Weights of a small transformer language model.
Size: 16 layers, width 224, 4 heads of 64 (1 for keys and values), 10.8M parameters.
Architecture: LayerNorm before each block, no biases in attention or MLP.
Training: a variant of SOAP for these matrices, 201M tokens, 4310 steps.
Each number is 128 + 32 x the weight over its row's rms, rounded and kept within 0 to 255. Layers, rows and columns count from 0. Numbers have three digits each. The size before them is the row's rms in percent of the matrix's.

# k: layer 5 attention key, 64x224, rms 0.096, rows 54-63, columns 112-223
# q: layer 5 attention query, 256x224, rms 0.0926, rows 55-63,119-127,183-191,247-255, columns 112-223
# v: layer 5 attention value, 64x224, rms 0.0791, rows 0-14, columns 112-223
# o: layer 5 attention output (transposed), 256x224, rms 0.0812, rows 0-14,64-78,128-142,192-205, columns 112-223
k54 096:160158100127126104134112091139140179139140124108108126166115093129155095154175107100031125173118163156158126144129123123074132049144153151167133153113176135134132155133136112088129186161034130128124156111145174157128105133152161131103085121183140130167101133105132134108114130124131188131129227124151099100167073164082085089149166135149
q55 114:128198143087158091119100053118175166130144101129081107154124138096069142074112170139113126132100149151112175151140137130102156153181086102124082132129073122093122139097191173103071145074106153195083160110025094174157129135155123188118176116147192155178148076117121116116111095104148175163135139157078103158127114155110134059184043109107
q119 085:183103110199157127139115103147160123151143140162158153135149145139063166102170098129121206141131094154115142119151142118140135137110113100140187139152136120157094134097165115139118151097126101131177176127091151140158156133080121092093187152145123121164170122159115125078161116057152153133093120138098103130114097149091103145119138066130
q183 106:188136097111171154119138062087117138067123119109106140210113163126099136081131093101128100174091195167075133157145134124097152132147155157118083149094063155111049111128130110182116149103151117148178154138093147083151128142100165101142163087126139131158094121174099129171178082091139148165108053126105143184160115095121156141086081099126
q247 100:161103137105145119110137084112138095082150158099141159189155093114051089163120173143110147126101169108098147124137128132135139197139062114094070142124082112083142098081172196143100161130160129142127125155114157150178106094105095182117148109127103173165108120169103109184122104118138114112155127117085117136089111166138079117129082153172
k55 098:108140141195154070130146150135156104106138122159166084132167128085140099137085142115179153090148157161103141161102121177176155151118153115125097082081106132103140059137063094128148111107125137166103119158142098137058142089135141120121142101094124215153116106148173120129132190166156124178101118092158126084147122114110147164133129164177
q56 121:184164094094086137103109125127137174100124138160130149134146083108116117075134075120174154097168145099151158142096183117181128104112140104087100160106116126131165138118093128209116136150122166164065113084127149116136125165085116155151149178165074106158092183143194124119150136121114094156127097143106070159158087137085163083047178161133
q120 083:103154123158112190159057141089101078152106169139085124083134143151109087147129088117162167113089089128122121129169104115106076123112155134102125104122161118077128160187137117162140126073064091140119163076088186077153163100122054073143141106118116138144112146120137110094131140151104116112049138171133073142123103134127114092151172126101
q184 111:090112150098116149104125128126128153116138127135124106071100146134144098180115060118181137113108112173092133135145108122133128117174192164105133116175167132160121180115180105170098160084190135195087127148141169089162097114135092063155173084155082160158121150169155112169143134140123076080144103147115080170114063123155113059083145130079
q248 090:122121073102102137105111110114148127139139116151125079081134118156145116134137150132191146107073103135120152163094065150133124131163162141118149132130125106097134127188191098179070109112148146162065135144098146135212147118153085077118147145156141160160143148213157132098087167149118066136088132154065159167125112110115195121183140114126
k56 102:055106083165194094138182192100169116099098072153146181164230126125154096143175099109119141172125157113153132127059087128137104151129102143153107089158132113086138079119147131093151185076131105115127103086159138098097170151094048144167128098129125123135136140166104181122174135142127108116089142144133180126114156144112074126103200118108
q57 105:143084108113178078117115123126144102112114126132145116097118084117124110205129143104126135121111080135127143086175068126169117166134111151125145190109226187143119150166127121099166107103151086085158158140139154184149087189125084101157094100161179074074066140195142172094089089082125140123167114099133142119210127154090134075146144166078
q121 078:135112081141099115142107090122143078133145162109193158087123135082134103152156141119135130150109163154108171105100118128166101088111122102165120165166144099108166090102100152134120157128061110157169164110129184170116206154177044088148130139096137139016125171092120131117104105130118134175095111187145149070093203141144152150174152115161
q185 104:085144140138142119129173143113129118188128122178172147088128154105152151173116150117115173140131080108102098129114045169156107127122129064092137159181130117133127109135120039137157122147073186174162181121148095130179168105169115149099079133061081070105121135094109195101117142150074124125094121157134093080112169103161156134135109117163
q249 108:101128115114162092136182111111090110126141144094146124134089147124098123109140170114127144203134086130075157096122063145077153128133111161121082114120188138107145122144083094151137095092032112155185141153174156142120087101085151141204125058138091088115117114089142114135134097123167113170109115153132151109120177115122119125164092120129
k57 099:138098144120100163113086118095074166102103074072114122144132201142078131068113095116081130154081089182154156139113117150141104135159135167150119169120118143116085192161121209082154112171163138085061119130171109055154088085098158159104133106169175113144053123172100137116149124157128156151132121138129141148122122165152142167144199125150
q58 112:136112114204139159156150141137143091146111114110092172145103128180129131093150161113132119139142143145163124139146125080126106105113148107139167120163122137150144119078144155127165096114126130048127095062126156146105180115120098188174124152171120101124105163101144163136111174149110145099077116146114127062120145165080148174055166178156
q122 083:106083130168119183122113038122137106145096103142129167106216141151071038117131154132087115123082139139149091111153087084157088136109197173094139118143200081160131161145166150147173107132034134110104117078174157149028119129175112151160099105157095134144089157100116165145201197118135122104161101192127142079145138115106117176207104208157
q186 108:111150139178167077153131117111156150052164114113131137128165117137120096102123189185130107152071153157127111130186102121133146117099120132118155139183166119088107170139161146130163122131109118109141112147120115111062150041150135170183143114170117179155139049151163126119072130112160098135129155116096084042086152148148085157109142151175
q250 098:130078106093156131155115115138154056095111130119172144106146122145086126115136244095131091200123127178113138109122098135146114099094168210112137137101131133097091089134194186140120082161102148084118121158099098138073167082182112196160082120150091138152106153140143106110101088135151131117101144118072136141138106166108130134143114051168
k58 095:099120079117159124071087194169142135137118117214118137048145164120164118113152119136128173105088128119138132094129108137131112117105095160164091093111043175102130117160106142118111117058163137170127091126128165166132092139125151161098141137190146091090147143087121164173120085079152051169122109126193085139106147169175106151141089133138
q59 112:134132087090129121164139136087136150149135145137166147120160176182077156120161134099156190167136137152188104161099066103107109066106122104133131115124184096111137114141209086096123160136059123115134130126136130154063125142157119115165108089115106224104113172103092110090170113106142059140106161182150149095116088129116105149102115078179
q123 109:173084039111121136174184119132134178143135132109189148150182161161108114081196105132152168125203149140154172068136090110154160094100178100150153147123145087095133112124124088148164166114115144108164131117110170137117079121142132141133117143087119093142096161161119147160176095137149129093116084163151152081137088133102123128119098088168
q187 106:165104100110126110159100105136147086210107113136166125129109124127082097145164153166123161154157081125131169104080127108157098083119130106152148127116136087147065156151180064149103163177115128114173138100137093172134109112125121134146121151134116130115082081045116150103188087131166116136099127167175132108156063111124152114121094064159
q251 110:140135075109159115155117201110172124143165163165140112159174199191081160142181123138176164151142093123112148108129099093123139065077140148150161097124112115100080102152117124085134121081106090105081161133126152142049055139161138175145091141088094134159083152065111111088145144072138132136125114113160083094152099130175148164096168092198
k59 117:067163195120147163060074119136122077096102138171083145078118101126146109134073116157106114134093127169157085200083191200092123164167095110130103135148098137110145132132151174166095063149138144192111094102157148075174128136176137110137149158164093149124157137155078124116099137156139088118143127156123099134146115173130158093103128141122
q60 101:160093124115103139142098123173109104109044120140093086143085173121137169135088140156100098083146132141167056108122091169177109178145093149157176103119074135138128109147151164107095119162127150134105115129163143181183148153099115157135152171161170120176088143085112139119103128124220147088119165066111091132077126179167165150109126112169
q124 098:120173169117119104099063138128132135137107092158087123147139108127137137178078144110077093103045134153177101174070163197114107203151102111098093102151156144099143132168136162123089092138115120182133099130084146135158157110102129187110132103128141187187162098150147162085128162144136132144115102114113133175098142149131133157101207132179
q188 109:117132209135057137104119069186088102098123131106092105187124085106134156154129127145108126108093123149172128160126103151167148151134165119074127057172040136116169101178090156146135121107105164169114136114112091148208164082067117109126066144125129107177058081095153166074117106112147090169124114110129135137127095137137150165112151142169
q252 120:139167190147116157127081109099098146061101153204106081156101103140184172139090174090128123085089075128117094152158166153186111173148110149149115096143077091160120114111086177115121102109113158222070093116200134138182100138097202141098135087134167140137146089143129143095099117147098138143113158096120107125107182121101199108180119157102
k60 110:157116078112151078158173132124163154148167081129164117154082110150089146090198143154121173113111174135135156106148067056061165015105140065160129173106128131152123075119160119123193108152117128104164087182099107097080078146136081117146123063171161134126052112134111122140129100111124151145186183164141148114101128105096133052116101107060
q61 107:156155163151104140128150125107088115125159126114149113150112123126128152080098107105097100110083118124114128147130049162177210146172146151162124120027102210113124124110147149125146059122111115153118130158144161025114106089115163124115107120132170112120098107137153131068099098140119057097152079144178173171104126122141113174101127143093
q125 088:146158154085120134192137101121137138146089116139110121166216080135128150163074166150173089172078154136099155170097169146098128103133095122063049156128151107109088137170099128118127110121175092131101170101101108125145142161133087124156116156169141212147126144146108095145158103207144100149103103153092084144155080092107141048127127151151
q189 092:139127141097134117165124110097128136117076133066080167130105163113139103158109138144117103166097151172144164116100135130156173160171100111131075119083162129159089160148102118110128125139164136146151164100123124204120122175083066157140108115142091124159098126159082147133069144107152166157163109073095084126088093067095092108091125123139
q253 117:103161183141119178156087090154131191161164179120171145177145202121142060115130133133070092143094192131108122142109098138117123084111134109070104149123173121094108160110158136130082151145099155147136089086142150153100123166161084119134175061124139146099160104134093166075114120104105106149108146146127138094102065115071055123175164169109
k61 100:180142062089051089130165142109097109114095097132125126124071104153174136120114131156152156100140057104147136096139131116154102136115149111169134116106130089083133099093169110128182081129154133178092085151089124137105071086156162167120135154071162212178142185131146132124104152138115160116134152143107139162147180133125191076077174146205
q62 097:165128155128085143053093116134147167154092147171116121150111113074125156119144130119097154141154149139111094132080119137157091157147147145162141125162156183138088097120087114215064206095164093200169154157144138149084144123107127121206157134137054127124125150094113130122148091182112122120111123098138103121134108159097154103128090141117
q126 081:164088127113118168094133056171095124090134142157153159092083098124141116137139145131079147134105129139112117123101112111071091111120065179125161087089057151144156112146097190152104134183117109135143148163122142132085126164092039199155134143109147130094106155134167073146156068102201159123120142156173169150113078082075096082174138102143
q190 108:171141120089134190134083068099135144095109127083117077055078097134081117124129133130124136156140116140090137137104116116141132123140086152097165148075141201155109111134051122137165155159153127072153135051163173102091122120164108164148139168125105218104119146150136160189107083130208133146157095157149072155137074156161122115145071090141
q254 110:159137092116190159088123096165170165084129179129102130108081124138106081132128087134147084128099101177163098142125113115138116037162111134128165094086124141126098144159059163116164147106175090106079109160137156141089145188125088112130096158105135169151120125168133112170118069108155150152182122115142154105118075152124183174105122117114
k62 098:154113145129104159156159117113167188083129131144098114183073137087080088157094137152178118151145172094135104127157168150108130147142097061113142139150147138114109132119194138098132185139147237173139137166124167188184124140091094085108150093134094099147134175118105126089068150123109102136095123078125156131137123176120141043094147158165
q63 100:144133117124155134119149169119094209130125134141146109098138183118093126146121111194119138124169096128062099123108140123130140120094164176129140106139153200136115135158110123179142110145100133081120110172120140141102068080132126115154178152136116108118114110094148109122095169134123148057169113109149172152100137145136154113101164148098
q127 087:117143149106183182158090119128148190072085182037099136115093131119066154120156142104105174147097141072066162107073128103107116133108079125113130146195130135168102150042173062101108083101151187098162145087120157157121090164127120117129153166101143173141145115156140084129129141167166134094122169159142128103091104141108188154112124160074
q191 114:180124099121114147181163212154108161124160143065144120071143154153098106141128143111162106150103133081120169130106100143070097184093116091138102149193173095143167130036165068127100154111151141110111131180126178132108139103122132088202160150168118161096134131143174109160157195143157154093115101067108168115128156150079198082162158121079
q255 108:180089093072135191160178146042152166074140076096135142141150111142142140127128154135173095153117144133111190135132146143088102137126140057126076136118186127128145140100116097110210198162077115143091158130171132157110071094136109146147156132096094093105125082098161110120143159098116127111168108095117132127113116113079108105103153083087
k63 100:094065149202093097081111037139074118109108188190115079110126170155148101118073115116118139114144085143155129135165178141113181182174138086123155117158119120094165120150088126144094145132138099135120134057096125128151096136064155109098091116102128076174140143161101123115129066136111136112114142173129141177193130121100133119174129125151
v0 103:136065109122092190148112151158151134113064128115148163212132169153141154103120118112143106162117069162184137098166112123052164098118125108073139134144162121130150189130136162130099104093124069112148088145134130091134126116164161088046060059104130171135180150097101094165139126118153085109102160153148096136110167081167136111174079130121
o0 115:062118148129156045117140162147066118128161115119123138108108112126113125111153096103076135111107094076133113156132181085162113107126137126188095107113151143152131170102113161128142129106107121167128201120105116143147108128148127143123185184144135117065070133164076143120127101171123145164121121159179169098138137142085150155165113090120
o64 109:191143154128140091147080096166141148119144121166136121101116062152098157098148144096129165118137122163106111135142165158124145119143175137125209114123116159134092108127131167158144105144064123232099099143117139098160158138104098104128139123117096137127125159089145172168085053160159040160137089076107138105110151152103152148132142134090
o128 098:139146122128155063108132072131157113122172109138109130070098050171085088111164134094144198067117129110134105168139142108093143139183131120199126139154112141087049150097099155112157154128139126155169138120121124094159172105102169113140120185065080102143161138120061124150082039160182144125147115113077165090163112214109090144090122092092
o192 097:120123093165159098119137092193173064127101134151103112129109035130096097092114116131147127133083108131108148162100094197130168142140157108153126132140155188076062182117068178159161103133093132162094117131118123050143154120114171088134138080118107104124153156157111106119116052166174088099117111092145094147130147167188098158081109096092
v1 091:136144150130118132149131062140205141159161126156129113158133121153140093099109123086138147133186152131116115130102114150036165105131094110113158197120166113159201148189124103055123136189080135174141128103125157129151180149119088128072117170170173132200127112166171157121097125094153150120118143120084134120168168162093071219091164064174
o1 098:160183133099131176149090211159091135152069126152155118112086149148074105167146166170142153116197157146128138085119156090202090172143101141135114086168122088067146146151073090123122123142172177068099125176149145112133113136140128115167131119124124099152117201161138135128158140181102150149132148135085119168136148101134127136144104174138
o65 100:130125142126114173141085119060135162168128098141178071128189124088141107111134139118168113131136101117136113152115077109169096146096076138004120128113086115137121172189205104113179203172165127155097128133098159126070090133128129163144124160099113114151155174095117153106218135174108198125143121125072153137158159170148114168102109134114
o129 103:102179153116140214176105137125146146113084165092210120193156152124147125149138109146121154164121134184167150110160091060161104170108152144101104139109181121144151123157200037121155185178145146095112150112087201133123104108117126117174172142103114070254097183104117163070215089148132157130114109053117099111141122080092123147113131135080
o193 086:081123152134077138195111121103144160136101125107169125094104158150095106157153191116113127158094174147169131148109078083166107141098156134103134133094124096142164169189134096117168196117162076176144153163111153155071123091148092143150142157144127145042141205075142194111206159140107211129062095108102088160117139152084119210151073130080
v2 094:136120145164062121145119075107119158123140135141126129145099175122166149101119070162130125135122084142153167142165116120132094160127082120094130170135133103150146174164106125144090105124168129126130167142184045112115112148085108214072149150112053130107135217093181104102118186157145139095141133068193112105078092082107149148149145107086
o2 092:117126099125189147167065136152109085180148131148113147100171150120109081090120176223133155130169187160119082138099166145112221119111134121061117114102080152037119126131122111127108083151144066147173089137148142075159117127144156098135162163164111131085136127134075170178126167058134124117128137160161165124144168158110126118165105151095
o66 107:027120138148167143126140155067134141165117174065135126091162125108141103113169063123157114125078144122111172156146158062103136215144139191181099106111098139110133175158109135155141160186164167179167063127098185094161175117075161108155114121128095148190165126135168096121099168128113105145078154114138159145138115145114145169141088143157
o130 099:087122111121111113075149138086127108167068185027119162058137084110190187086167097086134130132129122134126090108120180082109190121127123146171073091128096132099129113188108174094135117172180133170148021146109131140170180119081173135137100118139120114111180124143122147139103110122069125099094158104157127154125141135119123141222124137206
o194 098:060114154135127107116125127051136112167084142056158127089091113133157134108182119120166109120120134121109149094154140131089134146093182111167068117128100080106058149157121158129121132102158108180139056067098154116157135130090101099075103152200076162113106140115200165118119164092141105161094141103139132144143178125141115151129084120145
v3 104:132080161062179149073157089142114150171117138160149133164147121114132157124131124086116116107144126107213133125145140111132094121124109064176128095130110139119118177105146157122094161164163132069110156077083204107129098150088126131128052172123130140124067179104147146202091073130077111122150180164155082134155094174120095089116146178134
o3 101:139140078136107069114065132155085096144136111156100177091151145106136101095108104166085136140107124163090150125086127149157144174120132119027107143125110159109157107152112118119143044151139119185176096134171128137142114078139157151100126126153166188095134102095078099102131138129140158087170121105137152175083206091112161132143090138098
o67 109:160127054122187082131064187146120098170136172086156172110112110174127093119102100196095149121159171140141150104180118177123141161122137105158167145069179113135114124164111162153131103128167162117177104114084115098096116184144129089128148090123148114149188158095131146143195185117103118128145149107158084122127110166177125122180090161129
o131 104:128133103126091032140128198121113099157153130099157183117144112149144192083130146151106122113138134126106151123173090193195140122108139127130169165107069164155135105165108168129121097118137114157147105135118121124067132175106153147122147124167140163135177151074111115117200224098127137158158149136184128123083151162185128123210124151144
o195 101:166094111090160079133137171129126127194138123104122119137157137146153135102140130152118097136127107085134125140145101188102088138104156161101143147119117117170100100197054151090097115110163137118137112138089108104088101156119124121164121089147171117185139148154169135111193171097121165152143139126154127145107148157164105070195129176111
v4 097:169085133129110110100132130101135159072142101130174123130095168139067174148115155144126151054092085153087125167113075125155129061128106177160145157179153142125160093061166130070131120188084188119144170079077110063164154137098106170091166127097161191124079147105120096048123141161159133096070144077156175112116151088114138055135118123131
o4 096:114194127082127101099124198140121164127125132141103127129146133123168151118127126152096164150154107147081113104106119192091141115085152121043130074081047146112184112158196161130066102110149135129101150186148098078096144140146114138138108164184163081147140114126134116181091116163104069082158090169141113102084158166158127186099130164086
o68 109:112121121067133111146157106111091085181094075110128142108145177187144137116152125095134116176177145104104171157086134117148132164115127148165096118114159102070078122142136128106145141125109142115086139130193139122114187110121140135128149128148152149147110134076122133130117141115119114134151124149131142177122144148072130144086195197056
o132 098:162108123093084084116174189096108121160109071166122148105138113147181148120138121107112150138152157121052177123146157148147135118059166136136133127129120097156149124190137123102172154067099121141082137124129119115130155128124118168124123116208169175188105080076139150126098111144095140157176055160155138143150131153061139158133127176133
o196 097:127134112119122132102143142066109112155125119131126124069160152139124137151151113127203100161177185115080170160115134094138097159066132119147094152135125078109126112129151172074120111091128141143119091072146135084107148140126116125142109118127093184189118095131124145115146188153144137166155035181161151138149167115091104112137155200111
v5 098:091086095105138138113137156094152109154049201130118120148125155142142103101125193157162115088110173126127133142141156129109147129166124085144176134141031135138142099200140090094081172098163127181121177129130134118142161124113161175189104091145085056112132131101149125168166109190187190077109155125171156077137088100179187140126183066152
o5 085:179166131181131118158155129089135124141140102134158152132096080150102156102122100103072149176170108174169100072130123075141167158168079135101079083136164108133157191064145146148124117080150155123113116127102110145128096139138145106119086128100181158133108100141166175111154085134109084156119101117070150086149140137099125109156160097087
o69 099:170206107114104152187048105175169173214139135168114123152151174090125100125110156125100103090156118128095114155110099129167181125144114145080100156121116088145068164131160100027149112144148073081133150070109132152184095154105140129162129142096106156142123090096178150117124131138111050153119098122154129142121121090135136147155161196122
o133 108:193146129116128194193108114192191127152143139122176123139121160137157090152096108144115102149162157102076138106146109083086183152171130147134058166124146136100157190142093116103198151137164071111184124112070114176162102158133180106146138157082066157163124045079144157106132066165105087120153109121109133109132096144165086174162122146086
o197 096:190148112116101141119060141155180137164104163175142072150144150098170134151170139150152080153142115155128133124093121204084207096183140118139091184120119110134140199124099087094176107129114084091167130139102130175140129151119137117184112188126068149176075079066178161111142092160144091109129104181165133114092142151161134152181114150102
v6 096:123150128139080061115138136154105124171138122126104126062185152170124189165125140132128151106125170161137159104114049140108140100141115131131162156108132128157140125090074125133154133111091105125138074167082113140163150128120152067099102117113105120117170115145061142086170078113127183089150134109184090164147115165098135117146173155181
o6 097:126170123142190106156122133148144152136158143173089123145171106122098051137108114163113119121085133123124067109170170154151116131092147173141046088131126164095150119152102086088098132149076095101079183104112120106130127165125120118152167075173036102121070134076118098157078151201092055143077103125109131150115122140143163133098082128173
o70 101:086097153112126137105110196087112076057151169158117088088180165145112173112237121128187153170126099094097155129156160199125146175122146105139140127109125105155118147142131109096089119107115121109117226162166151125038152144111078130168115177101130139168093166153118141155107120113127168071131092119106132117110121197058179140123088086060
o134 093:112087122117108135103123149108158122126156190159095038110122088108110127112193182178068110115094108140095134085180165170135136171130170122122095119127126142150073118158161043124114129118152141101116203145136137138103148129109109140183120193095130162152098211166147156137127132132134116098136100085108152096104066142065128105139103121072
o198 101:142062096145082122122096166085161105085186142168145082091118161148123174156158135186134121161118135149086143102111136145135168090103074123168151078118136165141115122176119104111039108052148121149153171148127107102087166125142187173147092161123169154085165172165133150122135124144097138116157087155110114159100134103139130142187107154073
v7 097:106151148109125112151098163097168090105119056099095138092151167113074144096136166106117108146149147113122077091158123130155127087150135153125157138190130103173128137177126098149118137156120165093130134120112161121087137190150201118135140180037108122098115073107123131069115113118107145101088165079179202177104098172165120159094129119163
o7 094:078100140148140162108179117155115083120133097182090133141135160082092098106106133155129098138167153114149130189115131098110085146102169181110123121092112130046166165130165140161100084136169093151165081113097113103210128081116097134114154088173102094155131110128113111154075132071103100157100125131110136148118122122110135088109110121160
o71 113:049166122117145153170042102117160131154115149099107149070174135146127159149065154194130093077176136113145121166096090083130107140065097131152174089061127111109128164084143129110128152168176109144128098132122194160218136083102157101145072109126105168184113112128156097156095189049124124132062138168094141133107119113121138113107099081166
o135 091:069120163115152130115105122110135134160104122068084131107165114176113155118047086180117116143223161113155087116097097107099122188082130125135113097103133103102166167083121108132105151125139128160132052133122133182208121115149086125133057092132104150116080117125181129136102143110100142133104172137062174135114101137130142115082131093219
o199 090:057127136154143133148097122109087161085091116091055124137157121182137168094083114096109125128111145114149094085140087112170130132066138088105168155069145125148101099065137118135092118116146153133116068095106109118177123109101081098087055086111114127201099123102175081172146122107136145092121178127076174085116137094151123093097156137163
v8 097:072128118156112155072167066094193150097100115118154096133071152039083158153126205173076109137091156066149153114121162119157134123126132145168151122110093106142097095094182141140113184135151099078195087081138091133125148142109127182082158172106119106114160101059143161120093125149134091125113109138141063140122117094112190116169105121095
o8 094:113107041142075134143100149124147041144127095122159156126145145161088091108124079123164089210105117099082172183161185018110137177112136149100107079145128161113127113182104163144138047144128050161140120118149129126221066132128154127135178110120145116151104160120088116101091143116154110144117104150133152151089178102121128132158095120120
o72 103:105098147145145070126134132124108152181112131115107148090128093140150168127195151111111128140109093101087099117165117164133094172125126088167163120062118114137107119158182132097090147099103178129156167096109114070132168171175153140118161126170171140100130144139125133086077151124161072137103105117156110133149194094176112122130202162114
o136 109:149131092153120070115163152106094123202111101118089213093083118131154192083160164052116121142180080101131116147158116089134126119121118120142179114122098111135145177136146165092149104101116182101090118108166115072184197165180215125170148129137155106077153126132141147100063168098107084123088142143161142154145181081170129134170129140169
o200 090:135094118120116085091156103127071195134075136080164198134152146154142135101154129131131154160114129104072110094153071131124105127139111059124139160084114130115106150101176114048107133138129136159140095101134095110155173138128147092181120137150147184160131161110137166098120164073129119100065122116165141130137197098143117147151153177150
v9 099:108131144107126095087081160112105123133142160171141062121108111094145066077126092146132118147135135112114103128109111143057103113139129117184110092103178120128140126048103131134134136153183101135112107126081155159131161166145166166126127186125120125160139061157160116129157102128163204145127157146125142154084130191157133133161093069173
o9 109:103137081115116159157142128139143095201150133127108154146091153101172103164094154119168172096188124130152164155161161109185080095114210102124143105153066140100098180171203126150091100106094109126119105105130066094138143119129146106102196131144108062155080114154105110171133174082117119174105090085148129064120159192123111099112146121119
o73 105:158189124115094103111194151121168158159163166148126113096097175101190133136028147065119134188148137144086149147087142051209100109169076074178160143106152129141107090137099135101128135086070142164113149145139089127189155139153158114118149115179146154044154158134136121113085102180129101133117178120107155103166123091139121092101167121156
o137 092:102146114119189079122104145117192113177141153091148127073065164148160098120117134100145155144174165146107126157098126083211132112120114075174139175175111102173116165172146180081185146152079147108119160108160092134114121124094154152126156122165136147036121108088134151134050139184093166176087127135098184069157144095084115097158120134102
o201 093:163127128102096061172141098148079130142122165121189082131139116131176127065093164114099091213103128171104154141120085078223101108142141087092118200128105128109102158170158113120122138134126067127122178111097114136160107106105156098106145074111077167095138127130182117115087114157170136097095098097103211077129102072109140079119147153112
v10 093:081163154106086142126113081157113202089134064085149137137121102127169118119129100105160168160126120101145142138119141110178110147157120126093172100117098161164096098115129137103140120143132080090179127148177168127166097088120084086125121186115113074166144127134148104138111168147148101108182136121106126108133070140139125078118129091108
o10 095:110124100169102157104100141115129116097155164130115144128158153089139072092132081122124083149097143104129146102149132142062141162110072096141086103201139171101144075097093169115088103106126162149166130160141200129109137120122147161130061090127100145095130182153176181118128101132104156167083152106125138136115173054156088150181141060181
o74 098:125136135152160078227088051111150140149107139037107163156128167114087130180176146119110105150097147112177125120115106150147146121161110143132139113130127126080070116117134119095120098074110045138140107122052113102124137161169139184125161073111122084136163158145137169077161132139060103171123086124162114079117153107117103136174158160106
o138 104:120131165145116142169061086101094145156120168040153129220171163068094164128158135163131067144115124143132103171178129048090200096096056148195135085134104176110107113093102132132103138116129133147105125133082116099105171117159166190147111099092108048175147176204144155111133120126128165120099131093176081114159137118144096151202117165135
o202 093:092127149107145113112108066104136099186137178082179097162150184116100145143148119130138087131085130112184144146104130137199123130121086119192148121133129133110119134081109128170161162106067055142148113158067128137152101121178124180154154119091095112130175190184125141074117122120088116128063108108133041092191128125144109140176147128112
v11 096:115093127124058171117102149121182115153119152137116147098131181131177144118137115163130128175111148157151105138080115118123094124084131112137128098070121139142154150148093086119084126146108178066174084110038142096091161143112101075164120176089129157088050124140115075063214105130135139145167116194066095126127197099103152118135130112168
o11 085:139133140094079166115134096143086123139126154163129112087147115107115129165119160141115153105130088085179160100094114096190130095132111135090097114098199079043147119104157175165070117118149143181096114152143140148187120104107143144152130120095136128136123144160168174188120160122170087155092100127100147059174104135111086105137072087137
o75 103:153140142109139082151104077095157097123120100154203163119142130135116133158094126202122153102178148133127158171101049111136125089067107109141174114078107118086080117157215144107153119114119159140168124138112212143157136113146103088105096113128115086084160065139124128156155119128095127135079066165085123156145155174119178101151104094094
o139 103:122126093093095117113124074122151157073117085102155144109119137127137149165127138141087196104178132118155147138086121033106142089119107103147096165174152123128113161163155158113152129111116177205120148134071161123160133172133156124123158114119136096131123107113141083125179099128090107114061087112065131158156120113123169128098078087164
o203 101:141121108092058070116080081091191101123108124160196133113105141183127156145087124170111132110150145142125141144130106107171138009081075129151116169127113136129119178129131121131113154152097112134154163163075150113138112127179131117121127089118128079102178099128128115127200137151093160080089078103134116125170108120135175103128107113096
v12 093:090099145079127075174152090106148180140179193175136112161084167139122138150136180106129146114133138144112090105126105113105085129106130123043094091200129108162150121083117156118118120111147121159120122103188113148135117164080114151057152074145122118121120096122201098167107080144156126188132153147115153165087111137122115146173104108156
o12 091:154180069125128151113124066150126106122099068111122177172136128092142113167104080148130144129104160157052162134130117145083104123141188132167087128073110161074123140148164137118047073145097103126138109123168122098099134096101171151134152118129099114122136081112112105112111191143112101091138102079117163136088156110120189097075091168087
o76 111:094124122153107058107163138161108142080177144096113113102079150133155146128163106146117174141162116077147147158140107140103126148138178123162107109114092148148175109155188131111080130144164179056180149132127100124066161145141117155091130131140152087139174119147132102132143152179084151122156116051142124154081158140142122065142115087161
o140 095:136103124144101112149116093113087139133124091124137143103103118118195177102151097134136123143124111091067154118172114148147149156167157141191101152122083148160116146191184172102074129161134128074128156119188120109077196143102059192133177130134154109054167097106141145177172164157073098132163121059107125158117171121146084072165178098085
o204 098:080116127145124106098098126111086227109151097028146083117135139122175123139158097133148110127113157100059103161179113140140083126136130110159110133121098124157120128217159110098124153130203070128190169137098099124093152114077136157133146069168166127163096147124142098113130127131099126172155123100144111141105149191099101063162135092110
v13 106:171108110088081128142133118113127153177109155096131136097068125166087183103124062088190165148154145090126100121119132143112106175100126150110152068110090117152169130082134099107123151144162088114098149107156088100093150156144141154140170162149164143171130061183087181185104050124159102145113107189107096093132038132137145104130180110083
o13 089:133118153134157136098122129132132174124125101164099155093161153126159093090098143113094137118153124159183140142133142063100121092108121091110080138163146156059132157113065114140141099159117164193155088105124162113166124162162150094055131084154130146121076144150122133119099125057117159075187171128136163153076160174131133083143082115178
o77 110:144140141173150149142032140130152197122124171126155082148133122121063118131068125096116160150131120136158112092133134218086149113135128140221163121098092144091069086099170198120220141144197142126108157093125147109203184092104103103103117089088144180100128182079139071137141128097131074123100112119171109139132126141123188088123140164130
o141 103:144148135129177169111119153100163119099124125131188105123088108135107053109088121138130192109148129115176124089219107099086164154113147112194095107149133167064097155115163166167234152181170163167153141138098177122150191142104157088100105130089112128152114166071135091125118090122098146122139125060088111139125124115152152118107150143153
o205 097:141070140172117097099064131138144136092100128139117099120132148104094126077124086102108124156095142165151149108112131186092145120083123102188110101121125165088098132125163128120220121110154121130126170103066134067184131167108159123047054077115142179174071166103145079083139141130121124129145128138132109112095136136154121104171095121100
v14 100:052110128141126135166135139086123140129060137108157096096133146135112138074135122101107112145148134195172123163161134143082127122134203095115143168121183091069074125073071109129174103121118131110146145036127123156109056144158089146149082189134160142112099154176154176131103157117170077089112108099174146155145090112143106140128114097075
o14 104:163108125155113131148155143093099150100155179110138137117133105130150148104168092135092059181087064126146147115165128090166134123131090131128144121163174137173115131166154181133144127067109119120111168118130102126114133215135091160161120079112109127126214152093152143152144110160144151161127117094062137126152103122138136155094169143174
o78 111:208168119144086130137168148151168183131131145155143139153167203127133106084126125115075099164155117135110142097171118150118152146151089114138083177201122157162116091127181081085174105079109128116100160135144074085118112157136120128137151103123173111119161129110122102133105104136129170138134093133174128120163137103203157101081137196100
o142 092:196155151166143134119189109108137162170148129163146121177181159149134074122164105105159041154121119139157173129201049143109126148164090114151096148168170147128166092162133145098146114113109120116107138085124116095160110135094101120145161168105132129140137128150166126141133117143119184137163143097175173091169093122233163130104148146084